{
  "num_attention_heads": 3,
  "norm": "rmsnorm",
  "norm_place": "pre",
  "norm_eps": 1e-06,
  "positions": "learned",
  "tie_word_embeddings": false,
  "parallel_block": false,
  "init": "normal",
  "dataset": "wikipedia_en"
}
Each number is 50 + 12 x the weight over its row's rms, rounded and kept within 0 to 99. Layers, rows and columns count from 0. The size before them is the row's rms in percent of the matrix's.

# up: layer 5 MLP up, 512x384, rms 0.0948, rows 87-110, columns 288-383
# down: layer 5 MLP down (transposed), 512x384, rms 0.0913, rows 87-110, columns 288-383
# gate: layer 5 MLP gate, 512x384, rms 0.0925, rows 88-111, columns 288-383
up87 091:48 40 50 54 47 46 44 49 49 66 55 42 48 40 44 46 41 43 53 50 43 58 46 54 54 53 37 65 35 32 45 52 62 55 47 44 34 42 33 31 74 56 59 52 51 59 56 21 57 48 67 36 27 72 45 50 33 60 60 31 49 54 43 72 30 53 52 65 37 64 56 40 48 74 38 59 40 51 26 54 43 46 44 44 58 61 69 44 59 52 71 48 46 47 37 51
down87 094:48 52 46 53 64 35 45 42 39 33 52 43 39 54 42 34 53 56 49 20 64 58 36 52 58 41 43 46 52 46 65 57 38 56 69 44 57 43 36 44 31 49 20 74 35 49 75 34 59 44 54 60 26 22 56 31 47 55 52 37 47 65 52 45 65 44 67 31 62 53 66 68 40 57 39 56 50 41 50 52 57 61 37 59 50 41 60 49 62 50 43 50 53 56 46 63
gate88 106:39 45 44 60 61 31 57 47 57 52 62 41 49 43 73 39 53 48 55 54 36 47 74 47 70 54 43 44 53 51 48 40 53 48 50 36 59 49 66 28 50 56 66 20 48 65 27 40 59 26 66 65 67 43 48 60 59 45 43 45 26 55 55 34 62 56 50 56 45 66 39 36 17 42 60 35 46 36 36 71 57 61 45 49 55 48 64 51 43 51 57 60 33 39 18 48
up88 116:56 53 43 63 58 41 57 44 57 42 30 61 47 38 60 43 51 53 52 49 59 47 74 47 46 45 12 80 55 51 38 53 47 44 42 60 56 56 50 34 39 48 58 50 51 38 68 48 21 24 41 59 65 51 57 54 67 43 30 37 28 34 51 61 50 48 35 53 54 60 46 39 57 65 59 47 34 39 39 56 32 52 53 39 45 33 48 44 41 67 58 46 64 46 45 63
down88 099:41 59 44 60 34 55 62 76 30 43 36 52 48 56 50 37 57 75 49 50 48 59 66 59 27 37 39 60 49 51 60 61 52 42 69 40 59 42 39 34 30 45 42 48 65 61 46 44 55 57 43 70 52 54 51 71 23 33 53 66 49 42 55 61 72 65 60 43 49 52 53 31 52 36 46 47 40 62 42 52 15 48 52 33 42 61 30 61 58 40 68 40 60 15 46 58
gate89 095:45 50 53 56 60 59 68 63 32 69 61 42 53 58 55 67 64 32 54 45 41 31 61 40 78 62 33 65 47 65 40 44 51 25 60 56 43 56 36 46 55 45 48 50 32 12 54 32 56 47 64 51 50 54 44 40 34 60 40 70 66 59 55 32 70 69 29 54 57 62 31 44 41 36 41 60 62 46 52 56 40 47 52 59 67 48 65 45 46 40 48 56 33 41 27 51
up89 088:64 53 45 39 56 64 30 37 48 33 48 56 49 59 64 40 32 24 70 41 52 46 62 53 40 52 54 36 20 30 60 52 52 56 69 37 49 52 69 24 49 63 47 54 57 71 46 53 56 55 42 56 61 45 64 85 47 49 39 24 49 24 58 47 46 31 52 39 40 42 55 49 36 51 64 58 41 64 39 39 42 49 42 42 35 37 56 71 34 60 51 45 60 38 54 56
down89 095:55 32 47 40 61 55 48 29 61 35 51 50 56 49 66 46 49 56 68 25 46 47 56 40 27 41 68 54 32 39 71 53 53 43 47 66 62 40 56 57 63 50 35 59 56 64 49 69 49 51 45 37 47 24 55 58 69 29 46 39 33 56 37 70 40 32 51 67 38 46 44 72 54 79 75 37 63 62 23 60 52 38 37 44 40 44 67 58 43 76 60 43 63 76 62 35
gate90 105:42 56 61 39 59 49 47 67 62 58 52 49 57 58 41 32 63 58 50 54 53 42 55 43 43 49 58 48 53 40 38 46 58 68 64 52 49 34 45 31 47 29 38 48 57 65 63 62 57 63 76 46 60 50 53 57 44 54 59 56 34 46 60 39 33 54 64 63 57 47 39 58 41 66 55 69 59 68 64 51 51 46 52 42 26 42 37 55 39 73 63 24 59 42 46 33
up90 109:69 31 67 55 49 69 35 40 52 51 30 63 57 66 60 62 64 58 45 50 40 44 77 39 67 32 49 61 30 48 43 53 60 32 26 30 27 74 72 61 54 45 60 36 48 37 52 46 53 61 55 61 43 48 41 30 57 51 52 50 55 47 26 63 43 45 47 35 60 53 64 32 51 40 55 43 45 56 17 56 38 58 65 69 39 66 64 66 58 55 31 54 47 51 64 83
down90 109:40 57 54 47 67 37 58 60 49 60 46 36 33 62 69 41 28 54 33 41 36 50 55 59 78 18 53 49 52 41 37 20 60 53 38 45 42 57 68 55 42 82 52 58 51 34 55 24 27 33 53 48 45 56 50 55 54 54 48 38 60 70 55 43 61 58 71 30 58 13 63 51 38 46 30 34 48 42 60 58 71 53 39 36 50 43 55 52 47 51 53 48 34 45 37 60
gate91 100:54 42 45 25 32 40 44 48 50 40 44 42 51 56 50 66 60 41 51 49 41 51 72 48 54 51 50 50 54 65 69 59 46 61 42 69 69 68 54 64 29 55 30 48 26 31 63 44 50 34 58 53 53 34 45 50 37 59 52 35 44 50 33 43 67 59 46 70 51 45 47 50 72 36 51 46 64 47 51 30 27 58 47 60 53 66 26 50 48 58 42 52 61 52 48 63
up91 096:68 56 57 52 35 43 56 48 23 50 22 61 48 59 69 45 61 38 57 63 41 64 23 54 37 51 40 64 56 40 56 63 49 11 42 58 69 53 51 50 44 44 56 36 48 44 50 54 57 46 50 37 60 19 57 82 69 51 67 45 37 21 56 42 58 58 49 32 36 48 27 56 79 57 55 57 64 32 48 46 53 54 47 65 62 40 38 28 63 35 39 42 35 48 50 37
down91 106:47 54 52 40 42 60 54 46 59 71 59 46 67 63 63 48 57 61 56 58 45 55 57 61 63 55 70 49 51 60 59 31 46 65 38 56 51 41 26 63 46 35 50 51 63 46 46 30 40 47 34 45 44 40 57 62 58 54 59 48 50 50 43 40 52 62 41 57 45 72 41 48 50 44 49 74 40 59 55 48 40 30 52 54 73 43 51 47 47 51 47 53 63 39 49 39
gate92 098:37 37 60 49 62 39 41 51 53 44 64 40 50 71 63 37 49 80 40 61 45 54 51 28 49 50 48 60 55 76 41 53 41 49 52 49 50 55 48 64 40 35 46 41 41 48 50 38 54 48 48 57 54 36 45 30 47 50 49 67 61 48 68 66 63 42 68 70 46 47 32 49 55 52 31 49 47 37 50 39 32 54 37 52 36 88 57 65 42 50 61 52 33 43 67 41
up92 096:52 57 38 69 47 36 31 53 63 61 70 37 28 56 65 66 56 56 44 52 46 49 47 49 65 45 33 44 54 40 63 33 40 54 55 50 68 49 63 60 58 37 48 38 57 48 51 42 60 58 55 34 57 52 33 55 70 72 72 62 56 44 31 42 50 45 43 37 46 60 55 39 69 53 44 48 57 62 53 54 59 42 43 29 60 47 37 58 43 51 47 53 43 36 37 62
down92 098:54 60 42 63 60 34 46 58 42 44 44 43 51 34 62 50 45 18 43 63 63 34 38 46 63 53 33 28 40 75 26 58 50 56 63 58 36 46 57 75 59 57 45 45 58 76 50 42 41 48 55 38 54 32 47 45 55 71 43 45 51 47 50 59 20 68 23 69 51 57 49 54 42 19 34 46 49 59 62 55 36 38 56 53 62 59 52 59 46 59 61 40 25 48 55 44
gate93 104:47 34 59 66 47 33 49 62 34 64 38 34 59 63 54 57 26 44 70 63 59 62 52 53 51 51 53 56 63 48 34 60 54 48 49 43 36 67 52 33 37 74 39 30 49 48 30 57 40 58 35 64 42 62 44 45 51 21 51 49 74 60 67 85 59 55 54 58 53 67 43 59 36 54 36 45 48 50 32 64 37 71 48 45 29 64 49 59 64 58 53 39 50 30 34 49
up93 106:50 60 40 56 40 50 55 56 57 74 66 54 37 50 63 55 54 40 47 64 52 65 37 49 55 68 45 53 62 21 63 44 25 42 38 57 39 50 55 56 54 49 53 57 44 47 40 39 35 39 45 60 51 43 62 33 46 36 59 36 53 59 67 68 55 32 48 59 49 61 58 45 71 53 50 36 35 38 53 32 49 45 69 49 43 59 50 71 72 55 52 53 49 22 31 57
down93 100:45 60 67 66 55 53 22 74 33 47 29 49 36 52 58 41 49 64 57 57 64 43 43 45 37 45 62 34 58 61 71 64 34 36 41 35 53 45 63 48 22 38 45 41 60 36 60 63 45 61 49 48 57 36 47 67 34 56 44 51 49 47 36 39 65 21 36 58 38 34 60 49 49 32 51 46 47 38 52 59 48 42 57 31 35 43 37 47 22 57 44 62 55 30 64 49
gate94 094:69 62 33 44 55 59 31 22 50 59 57 56 50 71 48 56 53 56 80 70 50 33 40 51 65 46 55 66 68 48 70 48 40 51 45 59 46 45 30 56 53 36 31 42 46 50 56 62 56 20 51 46 72 54 66 35 42 58 56 74 48 54 38 54 54 48 31 69 57 43 41 38 38 60 50 70 50 31 43 45 56 47 47 48 60 80 33 64 42 30 60 37 56 44 65 59
up94 088:56 48 29 66 65 54 41 50 52 47 62 55 62 25 53 51 57 55 56 46 36 46 60 34 40 52 52 48 58 51 27 20 58 54 49 57 67 69 07 67 42 52 48 42 55 41 42 60 53 45 63 58 59 76 60 44 63 63 33 44 67 63 74 54 62 54 50 52 50 52 48 54 48 69 49 46 63 17 48 55 44 83 54 50 60 54 47 55 64 68 56 58 36 48 47 49
down94 095:70 23 61 52 27 41 37 29 60 52 40 54 62 48 47 40 54 39 44 41 61 45 30 63 63 41 60 52 54 55 64 54 59 34 62 49 39 53 52 42 49 36 43 56 64 50 65 55 77 25 39 42 51 49 44 38 47 80 43 43 68 58 56 39 62 49 41 76 54 64 48 51 31 35 46 57 66 56 45 57 51 60 51 63 65 57 57 68 52 57 71 54 50 62 65 57
gate95 093:47 44 62 38 58 45 27 18 18 26 38 37 53 63 60 44 71 41 44 31 54 57 50 58 56 51 41 51 62 63 65 61 49 52 68 41 35 31 51 53 67 57 49 57 31 66 35 50 36 47 44 49 49 44 43 60 47 48 52 44 39 32 40 60 49 54 33 48 68 51 71 48 53 66 33 35 69 43 42 37 60 70 61 21 39 51 53 64 33 49 46 39 51 37 39 51
up95 095:44 26 54 61 50 47 71 39 64 50 44 49 51 55 62 53 56 49 47 37 63 50 45 29 58 44 62 37 50 49 24 48 50 53 16 42 46 66 58 31 53 62 47 33 34 31 60 39 63 43 51 53 48 54 55 61 61 53 40 47 39 57 54 47 65 49 49 34 49 55 52 59 50 30 25 55 32 57 56 38 34 18 34 53 61 57 49 57 59 56 47 54 56 50 64 27
down95 101:60 27 35 51 45 59 45 60 76 58 42 54 59 43 56 61 30 60 63 42 41 33 62 46 55 43 56 52 45 42 76 48 46 48 60 40 61 59 67 40 49 45 38 49 73 41 40 54 73 46 50 61 53 35 40 34 63 50 41 70 40 66 29 48 34 72 55 47 51 60 49 44 31 35 70 46 62 67 42 42 54 46 34 58 57 53 40 44 70 53 68 58 55 57 53 48
gate96 094:40 49 51 67 43 39 59 52 45 70 86 44 63 41 77 55 67 65 56 41 54 51 65 49 46 54 34 42 60 54 64 42 77 41 63 38 51 50 44 48 49 41 45 66 54 63 51 63 36 48 49 52 77 42 41 50 39 39 47 49 69 71 55 66 60 42 43 84 51 41 51 45 29 62 53 55 53 53 66 43 70 54 43 72 42 52 49 45 46 48 61 43 54 46 44 56
up96 098:18 53 64 44 39 37 50 61 72 58 63 61 79 67 49 53 54 45 50 72 54 69 22 62 59 49 29 52 56 48 56 54 75 55 61 76 59 61 49 68 59 56 37 77 51 37 30 52 43 62 51 56 65 58 51 58 48 52 59 75 64 50 36 89 50 68 38 61 42 49 55 56 41 42 40 42 42 64 48 54 58 39 48 57 44 35 42 67 59 65 52 35 48 41 57 54
down96 097:66 59 55 43 58 57 56 52 42 58 58 62 15 49 42 62 76 52 47 82 47 44 33 43 41 35 50 52 61 61 58 50 38 47 36 59 69 41 66 34 44 40 49 45 71 47 47 63 28 60 53 57 58 34 42 71 53 57 52 34 55 55 57 57 45 54 43 45 78 49 52 45 55 39 33 55 48 46 74 16 46 42 54 18 47 41 43 44 32 53 37 57 56 66 50 42
gate97 120:55 63 46 45 53 53 63 29 26 46 49 34 42 56 64 57 40 51 40 49 54 54 47 58 53 29 57 61 21 52 67 54 54 45 60 45 43 66 55 61 49 68 45 43 37 47 37 47 49 56 71 47 66 45 47 43 55 41 31 60 38 55 45 62 30 25 43 47 47 33 44 63 63 45 58 56 70 53 68 54 52 49 33 31 70 33 66 53 56 26 48 73 33 61 39 69
up97 139:34 34 46 46 56 58 44 45 27 68 62 51 46 29 43 56 51 57 58 50 51 42 45 66 60 18 62 54 49 53 49 56 53 32 50 72 46 55 51 48 30 54 55 64 33 45 49 47 54 52 58 40 60 46 49 54 45 49 18 41 43 33 57 39 48 49 75 62 47 12 47 54 67 52 59 40 56 29 59 64 53 26 30 36 72 45 62 47 51 37 39 52 43 70 39 54
down97 113:50 68 52 54 39 56 49 70 64 56 34 57 49 44 51 72 34 59 56 39 76 43 61 48 71 25 60 68 50 54 45 49 58 50 17 63 38 66 46 87 52 75 50 52 45 55 31 36 44 46 63 45 42 33 68 37 59 40 51 56 38 65 39 60 38 34 39 40 31 20 44 62 55 55 57 64 74 30 38 51 58 52 48 42 57 46 53 45 38 53 39 73 41 16 39 68
gate98 115:81 49 52 52 57 44 47 45 57 43 57 58 54 54 41 40 52 45 40 67 66 49 54 73 26 49 45 53 39 35 32 52 50 49 40 60 49 44 44 50 36 58 39 47 53 27 32 18 29 57 68 57 30 45 47 38 50 44 55 79 35 68 30 50 51 38 46 51 51 63 50 80 50 42 34 49 41 48 66 58 56 42 62 51 51 28 39 69 42 36 39 59 37 48 55 39
up98 117:47 61 49 52 35 42 55 62 40 50 53 59 39 42 41 57 43 45 48 62 54 56 48 41 57 30 30 67 48 50 50 51 57 62 70 76 48 52 26 36 74 47 48 60 93 67 18 34 41 39 42 40 46 49 30 64 38 39 67 66 61 55 68 56 60 61 62 63 52 39 45 39 61 34 60 76 56 42 27 52 27 37 54 48 54 43 63 44 70 45 57 42 50 56 63 56
down98 093:49 59 67 47 57 48 49 60 39 56 53 49 50 39 56 59 74 33 48 41 69 45 55 21 58 38 60 27 43 28 59 52 50 62 34 60 54 62 48 51 32 47 55 60 54 55 58 23 44 63 66 52 55 43 53 23 46 51 43 56 52 43 83 46 42 23 44 40 61 47 63 53 47 54 54 40 51 45 52 67 58 54 62 40 51 56 49 57 32 27 45 49 67 56 48 49
gate99 099:39 32 37 60 78 58 60 39 48 52 66 59 48 55 52 49 48 51 82 45 55 61 39 45 62 69 63 63 39 53 51 49 48 35 36 51 42 28 52 30 32 50 56 29 45 47 55 47 61 64 52 51 59 43 66 30 59 29 28 65 66 63 40 55 49 40 66 74 37 71 39 66 54 64 49 59 73 49 47 51 50 50 36 54 41 50 46 48 66 40 57 49 46 64 56 34
up99 101:39 19 53 61 52 38 50 45 55 56 49 31 58 57 51 52 54 45 85 51 52 59 33 62 33 54 48 41 46 65 40 53 48 45 48 51 47 44 47 40 44 53 41 48 47 52 53 53 79 62 50 66 52 37 47 24 60 39 50 57 48 56 58 52 48 43 54 59 58 68 34 56 42 62 51 53 55 40 65 47 67 52 33 45 52 40 33 55 44 26 38 61 36 54 46 30
down99 104:60 48 39 57 09 41 52 36 53 25 62 76 49 44 55 53 60 54 57 40 50 56 52 30 55 49 55 49 41 52 51 65 34 39 51 48 55 25 48 66 48 35 41 37 55 51 42 43 69 45 40 57 69 46 43 57 35 49 67 79 65 66 50 51 40 61 53 51 40 59 35 39 57 63 54 64 69 52 43 52 56 51 37 58 49 44 47 61 55 34 43 45 51 60 66 39
gate100 095:49 42 45 40 51 55 50 58 31 48 51 50 59 41 46 69 43 48 52 55 40 50 41 63 47 49 39 63 59 65 47 39 58 64 46 49 40 48 42 60 50 38 64 65 48 52 61 48 50 61 51 48 54 22 49 43 65 66 41 60 49 35 38 42 41 44 30 57 64 39 44 48 61 64 35 52 43 60 72 45 37 51 45 52 62 32 36 59 58 44 48 58 27 50 72 36
up100 092:50 27 27 48 48 90 66 53 66 25 13 64 53 60 60 64 54 53 63 49 59 54 53 53 48 42 42 55 48 44 55 59 28 84 57 68 42 37 43 58 61 34 52 46 66 60 51 47 58 62 53 58 35 40 41 39 64 58 71 48 59 60 45 49 30 68 61 38 59 51 47 43 63 70 60 57 50 56 21 45 50 51 60 45 49 32 30 57 58 38 51 53 41 75 80 35
down100 099:57 63 44 45 44 35 64 63 54 51 65 48 48 62 55 28 56 41 50 46 56 41 43 59 49 43 41 47 65 67 66 46 11 29 64 61 80 46 42 56 45 43 40 51 45 27 46 31 65 43 72 81 39 69 33 55 49 38 61 64 62 64 53 49 51 38 54 49 56 38 55 48 54 49 46 64 79 72 28 51 43 36 49 47 49 54 42 51 48 44 47 47 59 41 43 26
gate101 097:47 44 54 43 55 61 38 40 42 51 45 20 49 52 42 42 65 51 58 47 43 38 47 54 55 52 47 56 79 49 61 31 36 51 42 54 28 49 55 64 48 64 58 43 25 53 44 50 60 24 54 42 40 47 32 54 55 52 29 36 55 29 42 49 35 56 56 51 43 32 48 49 42 66 56 35 53 42 33 31 74 55 51 46 59 24 61 68 44 50 53 58 32 70 57 42
up101 090:57 37 69 67 29 37 32 50 41 33 66 50 40 70 54 57 49 62 38 51 67 26 62 63 57 50 68 58 41 52 47 56 44 31 39 33 51 44 45 51 50 44 65 57 47 54 41 57 71 61 50 37 44 61 52 37 47 38 48 44 66 56 56 52 67 64 51 55 35 69 61 42 64 53 42 19 45 68 37 54 39 56 27 47 62 59 54 57 57 53 36 76 46 31 46 61
down101 092:71 29 70 52 47 46 61 35 60 37 52 54 53 74 40 52 53 45 68 49 61 35 67 49 30 34 64 46 38 53 42 68 43 27 32 42 65 40 58 36 40 57 67 64 67 43 40 43 59 62 51 59 50 86 44 32 55 50 35 57 53 63 51 67 38 58 48 31 50 53 69 62 49 50 51 53 48 74 33 44 29 33 48 44 61 46 54 56 45 46 51 46 54 63 42 31
gate102 090:47 42 51 50 26 60 52 43 49 66 32 45 30 54 71 60 36 43 56 55 49 18 47 51 27 65 45 45 43 54 58 58 61 70 38 27 56 85 57 51 69 63 48 28 46 43 69 55 62 38 51 49 52 49 30 46 54 70 61 40 34 43 46 29 49 63 42 37 66 35 43 42 48 47 53 50 49 45 42 42 41 50 63 42 43 62 74 42 53 75 54 52 63 51 42 49
up102 096:36 62 46 57 48 41 47 50 60 48 59 68 57 51 45 43 68 70 39 43 37 46 50 48 50 28 53 39 65 49 45 37 29 43 72 48 42 44 55 38 40 41 51 63 44 33 52 83 42 45 52 44 63 46 50 86 60 37 41 40 53 45 59 65 63 48 42 59 58 61 61 44 46 66 64 44 53 47 24 43 64 64 51 63 54 57 46 61 44 14 64 53 40 56 28 52
down102 103:48 64 55 59 62 59 66 64 42 42 50 50 56 48 37 55 71 58 47 77 70 50 44 47 33 53 46 39 64 34 46 23 62 48 54 45 75 41 36 49 47 57 56 63 47 48 60 40 62 57 38 45 52 62 65 45 42 54 48 51 36 33 36 46 52 42 28 61 66 51 54 34 47 80 58 59 59 22 36 52 63 65 70 58 30 39 48 41 41 52 56 44 50 47 44 56
gate103 105:58 45 51 53 61 47 57 51 52 69 47 41 61 73 62 74 45 55 36 36 75 25 48 61 45 48 38 71 62 42 62 53 49 50 27 53 15 34 51 48 57 50 52 43 55 50 61 48 54 62 62 60 47 55 33 52 57 64 36 46 46 63 54 52 60 66 27 73 60 50 47 56 62 58 51 65 51 72 56 58 53 59 56 37 17 41 62 50 59 31 44 79 50 55 47 55
up103 101:62 55 53 53 64 58 63 67 46 53 71 72 48 53 51 61 69 47 71 52 54 55 26 58 70 49 44 73 47 43 59 43 59 26 37 49 56 45 53 56 64 47 45 34 58 49 45 60 49 59 59 44 51 38 38 49 39 59 37 49 59 61 62 71 44 46 30 82 45 50 49 28 49 48 47 55 48 40 45 54 54 51 56 50 62 58 41 34 38 44 39 83 56 48 42 18
down103 106:69 71 57 58 56 50 67 53 51 68 65 46 48 52 42 77 46 51 42 43 61 45 46 54 43 45 58 63 63 48 65 61 46 48 63 50 25 35 39 53 48 56 31 69 53 49 66 49 53 55 74 63 40 51 32 69 51 59 53 50 58 40 40 62 52 55 29 53 54 16 38 52 37 54 11 49 53 51 49 54 42 45 37 48 39 50 56 47 61 29 44 61 36 69 60 35
gate104 090:43 44 62 60 59 47 39 41 66 47 36 52 59 45 55 47 40 52 65 55 38 61 50 38 38 60 62 41 60 46 61 42 48 55 71 37 45 57 58 56 33 76 41 42 48 60 23 41 53 38 54 63 53 27 37 41 57 61 59 50 37 58 52 32 31 61 53 58 44 61 71 53 55 44 50 76 81 41 31 37 46 38 54 54 58 33 40 55 55 49 42 68 45 58 50 62
up104 089:40 70 53 49 27 44 58 62 52 22 63 50 55 39 57 53 51 34 45 43 59 45 48 57 63 48 57 55 50 49 70 38 58 48 40 38 72 40 52 37 46 44 27 24 57 37 45 43 62 40 67 34 50 52 44 41 32 58 53 52 44 60 51 59 54 56 77 34 31 55 54 42 39 45 44 62 28 58 58 36 39 48 33 63 42 56 29 61 72 48 56 45 63 58 58 47
down104 095:46 34 55 36 49 44 64 67 44 66 76 73 49 56 47 73 37 27 62 39 35 43 39 65 54 50 68 48 46 52 41 29 45 48 67 36 53 41 41 22 31 69 68 44 61 39 40 52 51 49 49 36 56 62 59 58 75 55 50 34 38 32 42 71 35 61 46 53 46 67 47 57 61 44 73 36 57 40 49 48 75 47 22 55 51 31 34 18 56 56 33 23 64 61 49 75
gate105 089:41 54 66 60 48 42 32 48 51 61 58 48 34 62 46 56 60 53 28 46 65 54 51 41 46 34 46 48 30 73 63 57 51 48 53 51 51 48 30 53 59 50 37 44 53 40 35 76 50 71 40 61 58 48 53 70 49 45 56 39 44 61 39 54 47 43 51 55 47 23 61 55 50 68 35 38 36 36 61 41 32 64 53 56 80 39 46 55 57 68 61 58 54 41 58 44
up105 093:34 10 37 34 51 62 48 50 66 49 49 51 47 58 58 35 36 61 38 65 71 55 49 60 56 70 55 61 69 45 48 46 52 42 51 44 41 33 43 39 33 64 50 41 75 51 73 49 38 47 46 63 32 38 58 36 41 28 43 61 53 52 61 56 56 61 27 46 64 75 61 64 46 45 52 56 58 58 43 59 57 50 57 70 63 53 40 40 41 48 59 43 48 46 73 62
down105 100:41 62 56 61 57 51 61 44 50 67 44 55 48 39 41 39 39 48 74 62 23 33 47 29 38 46 34 42 47 37 41 78 63 38 55 44 73 58 54 31 56 65 34 62 50 52 36 51 37 49 49 44 45 41 47 51 61 77 61 41 49 62 40 43 38 23 61 49 50 51 24 39 57 60 55 40 59 38 23 65 75 57 67 37 42 57 42 41 41 39 43 72 34 43 48 51
gate106 089:58 41 47 31 69 41 53 54 42 34 50 65 36 48 52 41 56 61 47 56 40 60 67 35 50 75 63 70 36 31 36 58 56 43 51 47 47 71 18 60 33 65 64 44 52 51 43 54 38 58 59 54 51 39 39 44 49 39 49 49 74 32 54 70 52 61 46 68 67 38 30 68 48 52 51 53 63 40 57 51 30 56 55 40 84 37 50 47 61 41 41 52 54 36 61 34
up106 089:31 37 66 50 42 33 36 39 55 69 34 29 67 42 39 36 49 41 28 38 34 40 29 47 42 41 44 67 72 59 61 46 54 50 55 73 55 68 50 53 41 41 64 46 44 54 62 49 45 29 33 66 57 62 61 30 24 44 51 53 57 56 48 44 57 42 58 67 31 36 69 35 64 60 47 43 36 56 32 38 42 66 46 64 38 79 52 62 52 48 44 49 54 40 47 57
down106 090:30 57 37 48 44 61 33 70 30 12 38 74 40 55 59 69 43 65 42 67 62 48 42 61 60 48 47 30 54 26 53 71 28 48 61 49 61 61 30 39 56 45 44 63 62 50 68 46 33 77 68 56 26 35 56 77 58 41 27 43 40 54 50 56 45 36 61 45 57 23 34 67 49 43 50 45 45 42 57 45 46 50 68 58 47 46 49 38 54 61 36 65 25 53 59 57
gate107 092:61 25 39 46 31 30 74 29 50 47 50 43 76 26 47 64 54 58 50 26 23 42 42 46 64 76 50 52 51 42 62 33 39 32 50 51 62 60 55 37 51 62 46 46 27 58 62 48 66 41 72 45 49 52 32 54 29 44 55 43 74 32 72 48 36 67 38 39 60 58 49 51 47 45 46 44 33 34 52 64 45 39 35 88 57 47 49 57 60 61 44 59 37 34 50 34
up107 100:61 33 57 57 45 45 59 46 67 25 55 45 46 61 47 33 44 54 65 65 50 61 48 48 54 39 22 55 32 57 46 45 59 37 43 34 66 56 52 64 62 53 62 68 49 49 29 63 50 37 63 31 59 65 49 43 51 43 61 50 54 79 40 53 33 68 61 51 51 53 65 39 53 42 67 24 60 66 36 65 55 60 59 39 54 54 64 41 53 58 47 42 68 34 50 57
down107 100:47 66 74 50 72 65 47 61 69 52 68 40 43 53 42 50 43 55 35 65 46 42 46 47 62 55 44 30 52 44 44 63 43 54 56 62 37 54 67 42 56 59 60 52 67 52 47 47 42 51 42 61 68 37 66 33 63 58 16 53 49 65 37 42 51 50 50 66 20 49 49 58 54 58 31 36 63 53 58 43 47 52 51 58 52 45 50 45 41 51 42 62 46 57 64 44
gate108 096:67 30 38 52 62 27 60 63 12 44 50 50 69 53 68 46 64 52 26 48 61 33 51 37 74 46 48 36 59 62 38 46 31 38 47 56 31 41 33 51 50 73 27 46 60 52 34 38 45 44 46 74 46 45 43 67 57 33 64 55 68 43 59 71 58 55 45 42 34 50 39 59 37 33 64 64 68 50 55 59 48 38 54 47 38 48 60 36 34 21 58 44 32 52 47 38
up108 088:30 48 61 30 34 63 51 41 68 44 69 63 68 67 53 49 35 60 49 43 63 64 38 68 49 46 71 63 32 61 45 49 81 25 45 36 51 55 71 48 57 41 44 37 46 46 66 58 69 35 43 65 64 55 49 47 46 63 38 42 47 53 55 47 63 52 48 47 46 47 42 53 77 60 48 41 23 42 51 48 55 24 71 47 63 70 54 28 45 52 54 69 55 51 59 61
down108 096:53 37 58 38 35 56 50 41 60 74 50 48 42 43 40 65 53 51 51 52 79 69 55 51 55 45 50 70 41 34 47 55 66 82 56 54 50 26 37 38 36 37 37 65 60 41 73 55 62 60 48 31 36 29 61 57 49 47 15 46 43 41 42 39 30 40 44 66 58 44 59 67 54 50 38 51 48 46 57 43 47 60 39 49 54 38 45 46 57 53 34 58 56 47 42 33
gate109 086:56 36 38 65 38 66 51 73 32 57 62 57 62 53 68 61 61 54 37 68 49 22 61 78 45 48 62 34 20 38 74 47 47 50 53 40 71 57 42 47 33 47 58 33 32 57 59 64 55 55 52 28 51 51 37 55 52 43 46 51 63 50 64 49 60 33 60 51 61 47 76 50 40 40 38 45 66 56 57 45 45 40 42 41 48 52 40 74 34 49 63 62 61 37 30 53
up109 090:54 31 39 30 58 71 23 50 49 56 50 40 59 47 58 32 41 46 46 46 70 34 55 57 52 38 50 51 16 58 46 41 47 28 49 69 54 56 50 62 41 72 66 53 51 35 84 56 51 75 50 57 37 48 40 51 51 45 41 57 54 57 35 53 61 61 51 38 61 27 53 63 48 48 46 73 38 52 56 54 50 52 58 45 46 57 38 54 49 42 52 60 56 38 51 65
down109 093:60 37 25 62 56 63 49 58 59 54 43 29 74 41 83 48 38 53 37 29 59 41 63 66 38 38 50 49 58 28 27 38 50 31 38 47 61 60 65 54 41 58 74 51 45 46 59 48 44 49 55 58 32 43 65 60 37 73 48 37 43 65 48 45 47 50 37 50 60 65 55 37 52 60 51 47 51 50 64 56 46 32 56 51 42 68 43 30 40 69 47 54 42 40 44 49
gate110 094:47 49 59 56 36 65 53 67 58 48 47 38 40 49 41 58 48 35 57 66 67 55 37 38 65 44 66 59 55 58 71 58 48 61 41 37 62 53 57 22 34 58 45 55 52 48 33 65 55 50 45 59 45 32 41 39 49 62 54 37 42 39 35 43 77 57 68 56 40 54 68 26 29 34 51 38 62 52 56 33 47 27 30 48 47 59 37 45 50 44 36 31 37 61 37 39
up110 100:49 40 57 60 44 58 26 45 62 54 39 70 67 42 54 45 48 66 52 51 44 39 55 61 61 53 56 66 65 48 45 37 68 67 55 45 32 67 54 40 75 45 38 32 35 43 71 47 59 46 55 50 47 36 51 58 65 47 61 47 57 42 43 49 57 64 42 42 52 53 19 59 39 56 65 50 64 59 37 70 58 46 65 50 60 52 71 73 49 48 50 47 60 57 39 44
down110 093:54 48 62 40 44 53 61 54 45 31 43 41 37 49 50 51 50 63 42 35 63 56 44 44 48 34 55 34 61 58 43 58 31 54 45 47 36 59 52 39 25 44 44 64 49 46 67 61 68 59 52 44 53 56 42 66 49 62 61 65 50 67 36 46 22 42 40 49 63 67 40 49 35 56 52 36 53 49 67 44 60 41 59 56 43 52 30 41 35 54 41 73 42 53 56 39
gate111 105:47 48 39 51 65 54 66 60 71 58 50 46 71 67 38 60 32 49 57 63 63 53 63 49 69 40 54 64 53 73 39 51 50 57 53 31 49 27 43 44 48 34 67 65 42 69 46 63 53 60 86 49 34 54 54 39 59 47 57 45 60 66 66 73 57 63 49 47 57 50 45 44 52 64 55 78 53 54 19 49 58 50 56 48 59 41 61 49 39 53 52 51 50 35 53 56